config.toml
head_dim = 32
norm_eps = 1e-05
rope_base = 7160.0
rope_fraction = 1.0
init_std_qkv = 0.028
optimizer = "soap_variant"
lr = 0.00439
dataset = "wikipedia_en"
Each number is 128 + 32 x the weight over its row's rms, rounded and kept within 0 to 255. Layers, rows and columns count from 0. Numbers have three digits each. The size before them is the row's rms in percent of the matrix's.

# layer 4 attention query, 384x384, rms 0.16, rows 303-319,335-351,367-383, columns 256-319
130:116118141119155157118146136129131119110128139060159093099133117133106113119085113144073080216075152142170112083131132147114173129131101101194080139088131081142134139112158113106093119097175070
102:160089118071156129167067078165130107093124142093169142098158131111087080158137081131074079081139117131191099133122081125172124125075136181134174120114155134058087111165119120137154144169124099
096:067116155087119094073095106127118140187101119149171184178170144127180143122139100136113170150119119178077125074161139075122131130154173109127191131132180113101133128186120165118144125143173159
111:193183101189170154099114094123113112090106115052081117123132142190123120159134118116112092156110101096136145136118111136109136131087139141129144162120134114128095111131145127096102127117128103
100:126128105078102127125106105141158152134155091121137139133130084111128152206164105071123144131116154149105127169163108102168134121144084106106139216105176130133130086073157126102148170146156150
096:100136144132155108138135087198144144099095138129178094107180124106085103137138109156054118105147082175132113123146172159140090126084142145172078100104104127152157113129167094162124142111088113
102:153105147120144144144096161180202169127103149173124143153096059151079143126055181123167088138091129149126126140143108108080103142100122135168154141137141142116128176111134129121124090083147081
095:154106162144124163119147148131188079173110197121141143133182099175118112096127131125152159149140142120150148138144165140094128191119104099097116122127204131118171129149112099119114122150121100
086:156150126104179100099129123108139113112147141136098148144163145161141150148125129126120120134069088147187105112110166057091109074151126097162163116107143090122144154110103153106166147144115113
090:134149107096115095149123095163166120056190150117145139110163151179113126156119148187164134138122154139163109131147114079142150120135198070101189102082123101120080130121081106086130117160163150
090:151122127114149136139148138150124127174117162154118140149149158116092135146111176140076099157137121149165079170144172120090091164121101121136122155154158084146098140188172063104142141128091153
104:208096183089177181166130148154144111087117159117105139134182109129101131075103155125113149122140105187160122159166112138096173083107124147127101181141106126162048107117155113098112113146118135
085:198123121145152139119149137061106113105115111079146127175114083147163143065119098184131159153124152113069197193154114107187130070060097124173150088170087085179151126142106159145113127160133111
107:082109135138088123141138128128128116125132110125104166175141170114123179219164098222137119145136110170197175088132175055108130104103100111117171070190160129129138064169103164182121176159122108
138:085124114128125151122153192079162129066129156165109116115168141099179111161198128128130170149141141154120111172108148121115152127146101105187074200087195105172148177095134117125138131110139126
114:118122135192127035178115173101096127108146143189128154137145089138198125131104097120109183130145072196176159158107109144166155135135085138133157139161115165156174129130132119071088130189190126
114:150093093124173093097072157164123168164092164107107088150105126171077141106132141077136123096151114173149163143131088144132117102075163113153159121093088194143142109123153136124130183045147145
114:082138113086075094128099133133129182157131121127196141150139113172169158130086203145151087174085185092120135130098107119161038115109144091144115105135162158126067097060169157158117128122097148
092:133103130148148147110145138158139083132140138092152076098123074106119095148116170108093107153077109137096118139091090076116137155135115148182057133116110105118183159166134172079093168069194109
090:171079095141096156186073091114133132115125184116119176151155157115125153124129093115117123132132148155136146109171160171193105040094091048098187108170129144141105096166085162133114092082094170
098:123145108200152141122090140076140110126124053090115139112142113129094123134121156104218099137150100203159125129151083146113075099193095140067132104187124119134130084164082124140144114133104133
100:131089149086088136146105154179113063120173092137163157081115097156134167091151160165108084115139178133076122102073139129106139174129142150160119116097149085048151076123126137145146115151147179
109:166114120138097118079112109103137172095145171115145162162120171096125102098105083097103100058106127100184200123186097104132165047182193167120161151148096139132054128128134148132121176103145088
104:111096139179181185098122135129119128146175114086090080134153122111128129086098170034120125165136129179124111124043070163103152126165147145131107170151152088173121178093146103172042132117114051
103:077125134127100100090122125110061133155164061182106141071069168074092181122158107197126109169143079152152136091065061118120109192073107116130111166155105123142120126205077130123110087186128175
094:143093135131071145162193105163209111157101165161168124081188103131130178095118120079154131151108141133129081098193123211188168123187131138192130124066087111125095153114102120102076162084118130
107:169083058119079141211141107168133144083130135123127118128166126157104113047136144116063132079154160102172104101207068142119117152077134175076105187092082178139111094092127113071126126143133110
108:127159127056125164139186141123169063062103097098149145159113112152114085090064142167073111119126096178125134092163140113109159120128127110149120130131140120095137132183175136098082147153161142
106:092148130186113140126111143179151134123090116125136217119153097193119121096127116174102117134152102189126155088210115112107163105176091089111097179078160085169078106112110189133109113077130101
110:109162107160117081151140196137129092124113073121114156158144117145114186092185154107113178146194056187169150071149125151110169104101143045159136114120074098223154160164184152170077114127142119
105:174152126145137167116105080110120113115152107134154205111198195141155131153152143144115126081129102105157099102065192170124153113105097102147131138162086121109090147121144156159131084147136163
122:092164143108110087200109206187112159152139166147149145152114110139183119166122093149139144141177070133134132122121136099100141117114131119173153080129148087084126154089146094182115130103135146
114:189162106084138133134140153158158160123128098103158140067086122139127116124148182153143037165129206090084134124162165192124168165137101101151131165103147129121163170135073098114139138127061124
112:128091165173126125115125088134167154146116094146142096104197105110126149121156139105144102063156210112180154056127145120128152090102178145071153118092187127119125105082140124128129141144104123
110:149074163135121064164159167147156112148109133139057103124106123082148174114163095195145100109089094140109099106167187146097142146084068108101170084149181170105155099154120134101124121150138166
048:142143114163206146156098135139155214122055077078195137144110133111121128079157130082076123129150134153194085156146125077139097162164099227118114139103164137120078076128078155132131124116136121
064:144197125123132100133148158165188169145124098109126112190157111187096136073075102092107179123144115109054142151114129102067129083153098179118089152134078114164178108115164172111124181144145094
087:162123117124183174084109097177194094105128167133131110104142197087156095125151125202102154117146148085125175167143149130161102182133125096121120156137118089160092137119168107136157178072127120
082:088079131080079091078132120141173135161159106091107167152182073154130141136199079186143143103117180149089185133116148087166164112179138139092161142101163148122144151081086140143107123117196144
102:184136118158142136109113136136129118151133157147100076114080177071150127153099137148160097079179138136180130083126142191134152101114107115152053156133110163106113150165121122088120115171128102
106:120147118136162167093182145164155108141169142077132112097101095132150095140113175148178112106096148183094086105145093137131158104117153169143121142086155128149131118104119100132085141146109124
096:135097165083161136115134119081120147163073100097131140108124091093116153103138185175116112104096166091140165159118181148183093143141128092112107111169151152094137078109150141066127119121150156
096:146154110117173146043113142148127126200157146093109131126171126154165136108112109162093098125089119120170143105153154099134173104067180107163196145123136150172103120184153133104140161070127099
099:100068110086118226143069129115210108083110167112136113108130155180119123156120161137112071050134154060083125121122160128126099113161061120149127141141098101132088172096137166103139128103181132
102:134061085136122114120065073134106173099129197069093183095151119103135062087183136147114167089151134104125138076151146139147122069114034033098090141120129177128130137123161157137092109096124103
101:127132065140101110110114105084119082144162088064156103123123153093089118100127117159161109098201171115188178125134150148093114081144156142132061104077051167152125150102109080110138123173130151
095:170115149107101132127113138079068074157146124177154166143154103152147159140097123125072086111096102160163180161078100082103109123148125160123094042165139086133132103124088068087109131104059141
094:089121156061113102134175107123137125113131111095111159154118133121127213152127094123129147140141127176150196140138083154129134111145141115124105135134156115106077118107071059124144164164157141
099:120162102169145135174099098181175105143110131108113119149161123134120144090147105088155166115153142176071131154125125111162130127140136166154174118099169095161139116147132110125157136104079194
108:111135118088145097096114111156108109180117125118068138047087107163157136156141110187098108204183163138100114119178128174148156153124122139111137127110119082131174093117201100143192121160076168
106:082180121124176101096101224080138178084122149113103075093181076183138161136093108100128114148151105148168126155110131180123148168164127109129108174133152143163157135113134125122126088150126168
# layer 4 attention key, 128x384, rms 0.147, rows 111-127, columns 256-319
100:116095151086125128146125097116067141025160170136130109109068083113084107117157171100130111099097194189148142147109115146215110151118110125073141052144166117104185170065138095138167143170172102
090:098161122090124109088159097153164180122179108118129144125105139099046156085206158128101121155159201091146119135187124125168082114109127102160156155118084146133107119070093119139171081084148089
102:150121156127135115130219222149137098165149102160098168174115145143110118141108103098075112154102015143146110161100079146120156160177164136181160125064141057153154116224168110109087107174111149
099:131115085141142120112155148105156200098140160096196181155094094180076191105160164135083117128161201110189137070130135100094111090108067120071088128150120125140127156103114132174130135135151097
094:092119084137102127125112126133161177162095201199059138131167137124064197150146183154096089113147204115083134110145159110103147123164111096155120138105141146194135111115114152142147072127118141
099:128152146102100152096075163111101090110096161098076134082092130094147149167108099120114110122122093149099133108127144068129164102150115193115090038170206055085193111074129131140160109067085138
093:103149109084108128078150084164078127148141110102124107147151166171083170134132115204136080051151197113096112192147145160119164095136094100118086074105138052134157105092161104142117106175149107
094:108151107147163054147132128131148151035131070079143116146114123169131094111095150135095127095157131129091060082102159128098123053112101166052131097111125046086072144088119129131130118024087166
103:152146148100172142130144159119138090193152097204157134108148101156110129114116171098165115148076059162115136077081077120127137061119085160129125129108157152145061141124133126144098145136086145
103:068194082111137133216124138109119178164128140168128139111103080089108155142190127184114086110101163143104121138179168146112137132153112073185152049099143157111137079136170158149138112137174078
099:099084089114174148094067167064146062190131078153084151150121099136162097100143111132206203174127049154126154098181134124107070169073153115151182112052114179186153153146143133131153132130085182
096:165123163149158107157220167129214119172155088162120164158114110143087130118121119139158087103112034092110129147094146104100172111096137109109124145095155117156123179122075131136143113124094132
100:161120166170139099156145130095134091161058156148161104168105177147163107139050118125112156170080024127102135129139122077101219095132149077095172086157088131122106176196076133090115125106044175
099:089159121145142162065125137133179135113119116174174140118100142120073118084176125161129055120148182143063144075098090127098100137147134176117129160180123112199090220080143140176135090135083097
094:113136104112136110078137118139091150107164054103189100104106109080089148147078147092116100134184131127139101093103140100098152124187072225115151207067063104177095127110116194098141132204145139
104:080114078147092202095140116109103098116123160131148178081156110053193098141153143118105170092185130152062153181141123082094119085102159112120107188118143103088129147128113163165155122118134106
095:117087092146150082080159130074144194135185099157123118168072172124143092151089157112126114129113070169150145135131086073171117148151129103079112140133074128104070151138074191087162119137118134
# layer 4 attention value, 128x384, rms 0.138, rows 96-103, columns 256-319
109:199159139087141098103107092148135089224133118079191132101120092131107162139051118131142100112148092148131148117160158125151093149109164126128139144086134218164117169125131153127108152179138145
111:097154081160137124111169169117108137160108135146120132202133160114145114162147114137119140106112170122109130114100094124138155138105180115124085089146101093085064129130169136139144082124131159
107:139142160151140162192065160156148086142095116101112113163105108154114145180132169183150145122102091142090119063183128162091207177107119115070096223144144120173150146081141144135159158139098090
109:121134154146122112117137154140120136091136135060183100089181140104132180179143164103119130149153119161143081139161125106126158110149109119161132148167176084164069082099102092121140095154120138
113:084100058132134150066080131124112090121108095149141159130105128151104117144149135160083167181175170113093104128123109119150150117190101119206083144086069121154077103157154095161151153122129132
103:107171089096095118130153133092108166087109107159154149085102098077113107071161121166107134091130183138160153191102122115100039183148140109136168153115134166097181090109078140157110144095147146
109:152088194112063053133144150110109178120156117089117114147107125170127095120150150122145154100151145144132143133110095068115095115169160155096189129133087100148169190133124201172085178169160096
104:130106153118105143195129119149112133143115139092130112125136086072106172119142050045116155098116132150139132102075157101171110167182118198114147125122136173155109189138112139140104121111137139
# layer 4 attention output (transposed), 384x384, rms 0.144, rows 288-295,320-327,352-359, columns 256-319
103:207122128164163093069126111189173127066110155157178136206159103110114161082125162150154147116134109123102153127183123093081113152093130098101176139068145153127156159137116124156165097112088095
105:214112121086136155220123131135111081111162084119140069131149046182140134097089102065151052120082104166157134105149104174135098147144114135090138105124164149090107153082088121088159120122073122
101:121076141124149164135113168133101153082123115119145193119139155119119167128124124104161042119150073142171195119089054186149166133173118130100141122126110124139136065122108157149082122187160066
114:145133161129095061139144134145173127128158093119100126145073078094157131126116179090159110109089107115138136140159118126133151087077055144132110138118186131156151132128127148128174132111140121
114:049134175170142113138143144094152151157138120152116137115153095133128062087184099075127122104128175078198085132159153142123178112157148204074129164198164098117117105110141076086115161108091193
097:094182124086169154163109109135071059098140115091127082141095117167102095124111165089101117108053104086125125156122119163151090088051146131212128131091113128054138109073161097137089130095137144
112:080115159132151111122126148117125119127167139113072129120130091110077135113140090152126142048083079106104082107136122154048097131146127140124110122120150101098173131148140175077108096181074104
105:137092178168103068109079166188101163093088128132099048128110136110115103136131147172114114095160094164136090159130128079176111100115050132148126140112085124156138093175111134136069126103196156
107:141130089121101173145076087092032145107122097195165151130094068193204166201095131124139158183094159159188118171145141192133149129110175156107146161113085146127101111138099083165132084088149085
102:009163210183171088148153135116141096083121140151115135118105106144135138141114088094121152085201190129145115177134196079099164109180141118130132158203137133158108075115107145082135113102160079
104:073020121143133099135100120128115127185117094096146127086123132080155151124105104101142210161179148139137154141140164125104139174086123173171189059126114121139110115114200136074135116069091142
107:119129110084097132132109132109117107182109107136161126090121093159139158089109105105148078141163138139169123128101077109061089104176178169091179146109130144082120171078143170114147091162112093
103:150105101059155123112162105181144071117131146135164149073119102169083117129103145117136166181167197150094154106086135112165121087153157030194147124124118188084097183119096167079140093113118087
103:188082131130104087161139124129111171157117177178188085080111090073125138109173138098142130153185073145103121136176119126126077155136090084116094097198107136133052172135134101092124110113097112
098:203117051120136103125176137107135103108128112140179076118133126158137099150093134143122133188069117183153156113152133157153128123136131071127159166092153137072137098111117101126129148102159115
104:110191105116167177158127147140119105068129178174151211123122146102154117178185166134097162149097211134118116142188137133144126137160121106153163097157157162131112102129123140142124118129123125
089:092121173128164133083165092158151120130154161236089153107141207109096053100159145154133136109147112135078121069096113089063094125131106139151053166138112052095155124113114131071118130081040119
084:100089113135115115133125118097147064133123124188116095085152139125130104086133133128175098198135150118123196123147115161122093104082139134105147156084161129171127155123179125145081134143093156
089:083177129125079108128100115067147174121133170150138076155117103132105125096157087183133182183184125162123094164153147097189129071094128095029139151148163185187135079158109127151218106112110135
088:101147149069131148119173129107109134101175154187109143122121167109074096059100121171151084172099095173041163120085162144198096144172136088088037090109098147081160123161126043080089117143092163
080:175180135168119144165152103149111152106098175063187127128180098148102128121091156153177173133161115135175158153193163128103100086151117184113139148145119114136179174095145155049097129097195150
087:174122112167151166118099149159117128141165166174130191128151182181153107124103126133148135114139104142103095122156149124157112135134139227166105127156109117190169115176116106092063120101149089
085:127118151132173196112125077172158158184163108125169122106136101069158147138113147117132060115142186122141152101138107124125158122128104192148086100110148075126136107143105065108128145131148134
088:123125120086130119113172108144196100167161099147110150125145120142067165069105113167189112108100106135122154113145127138097168187130147144163164022139210077144148149147179111107098153167161159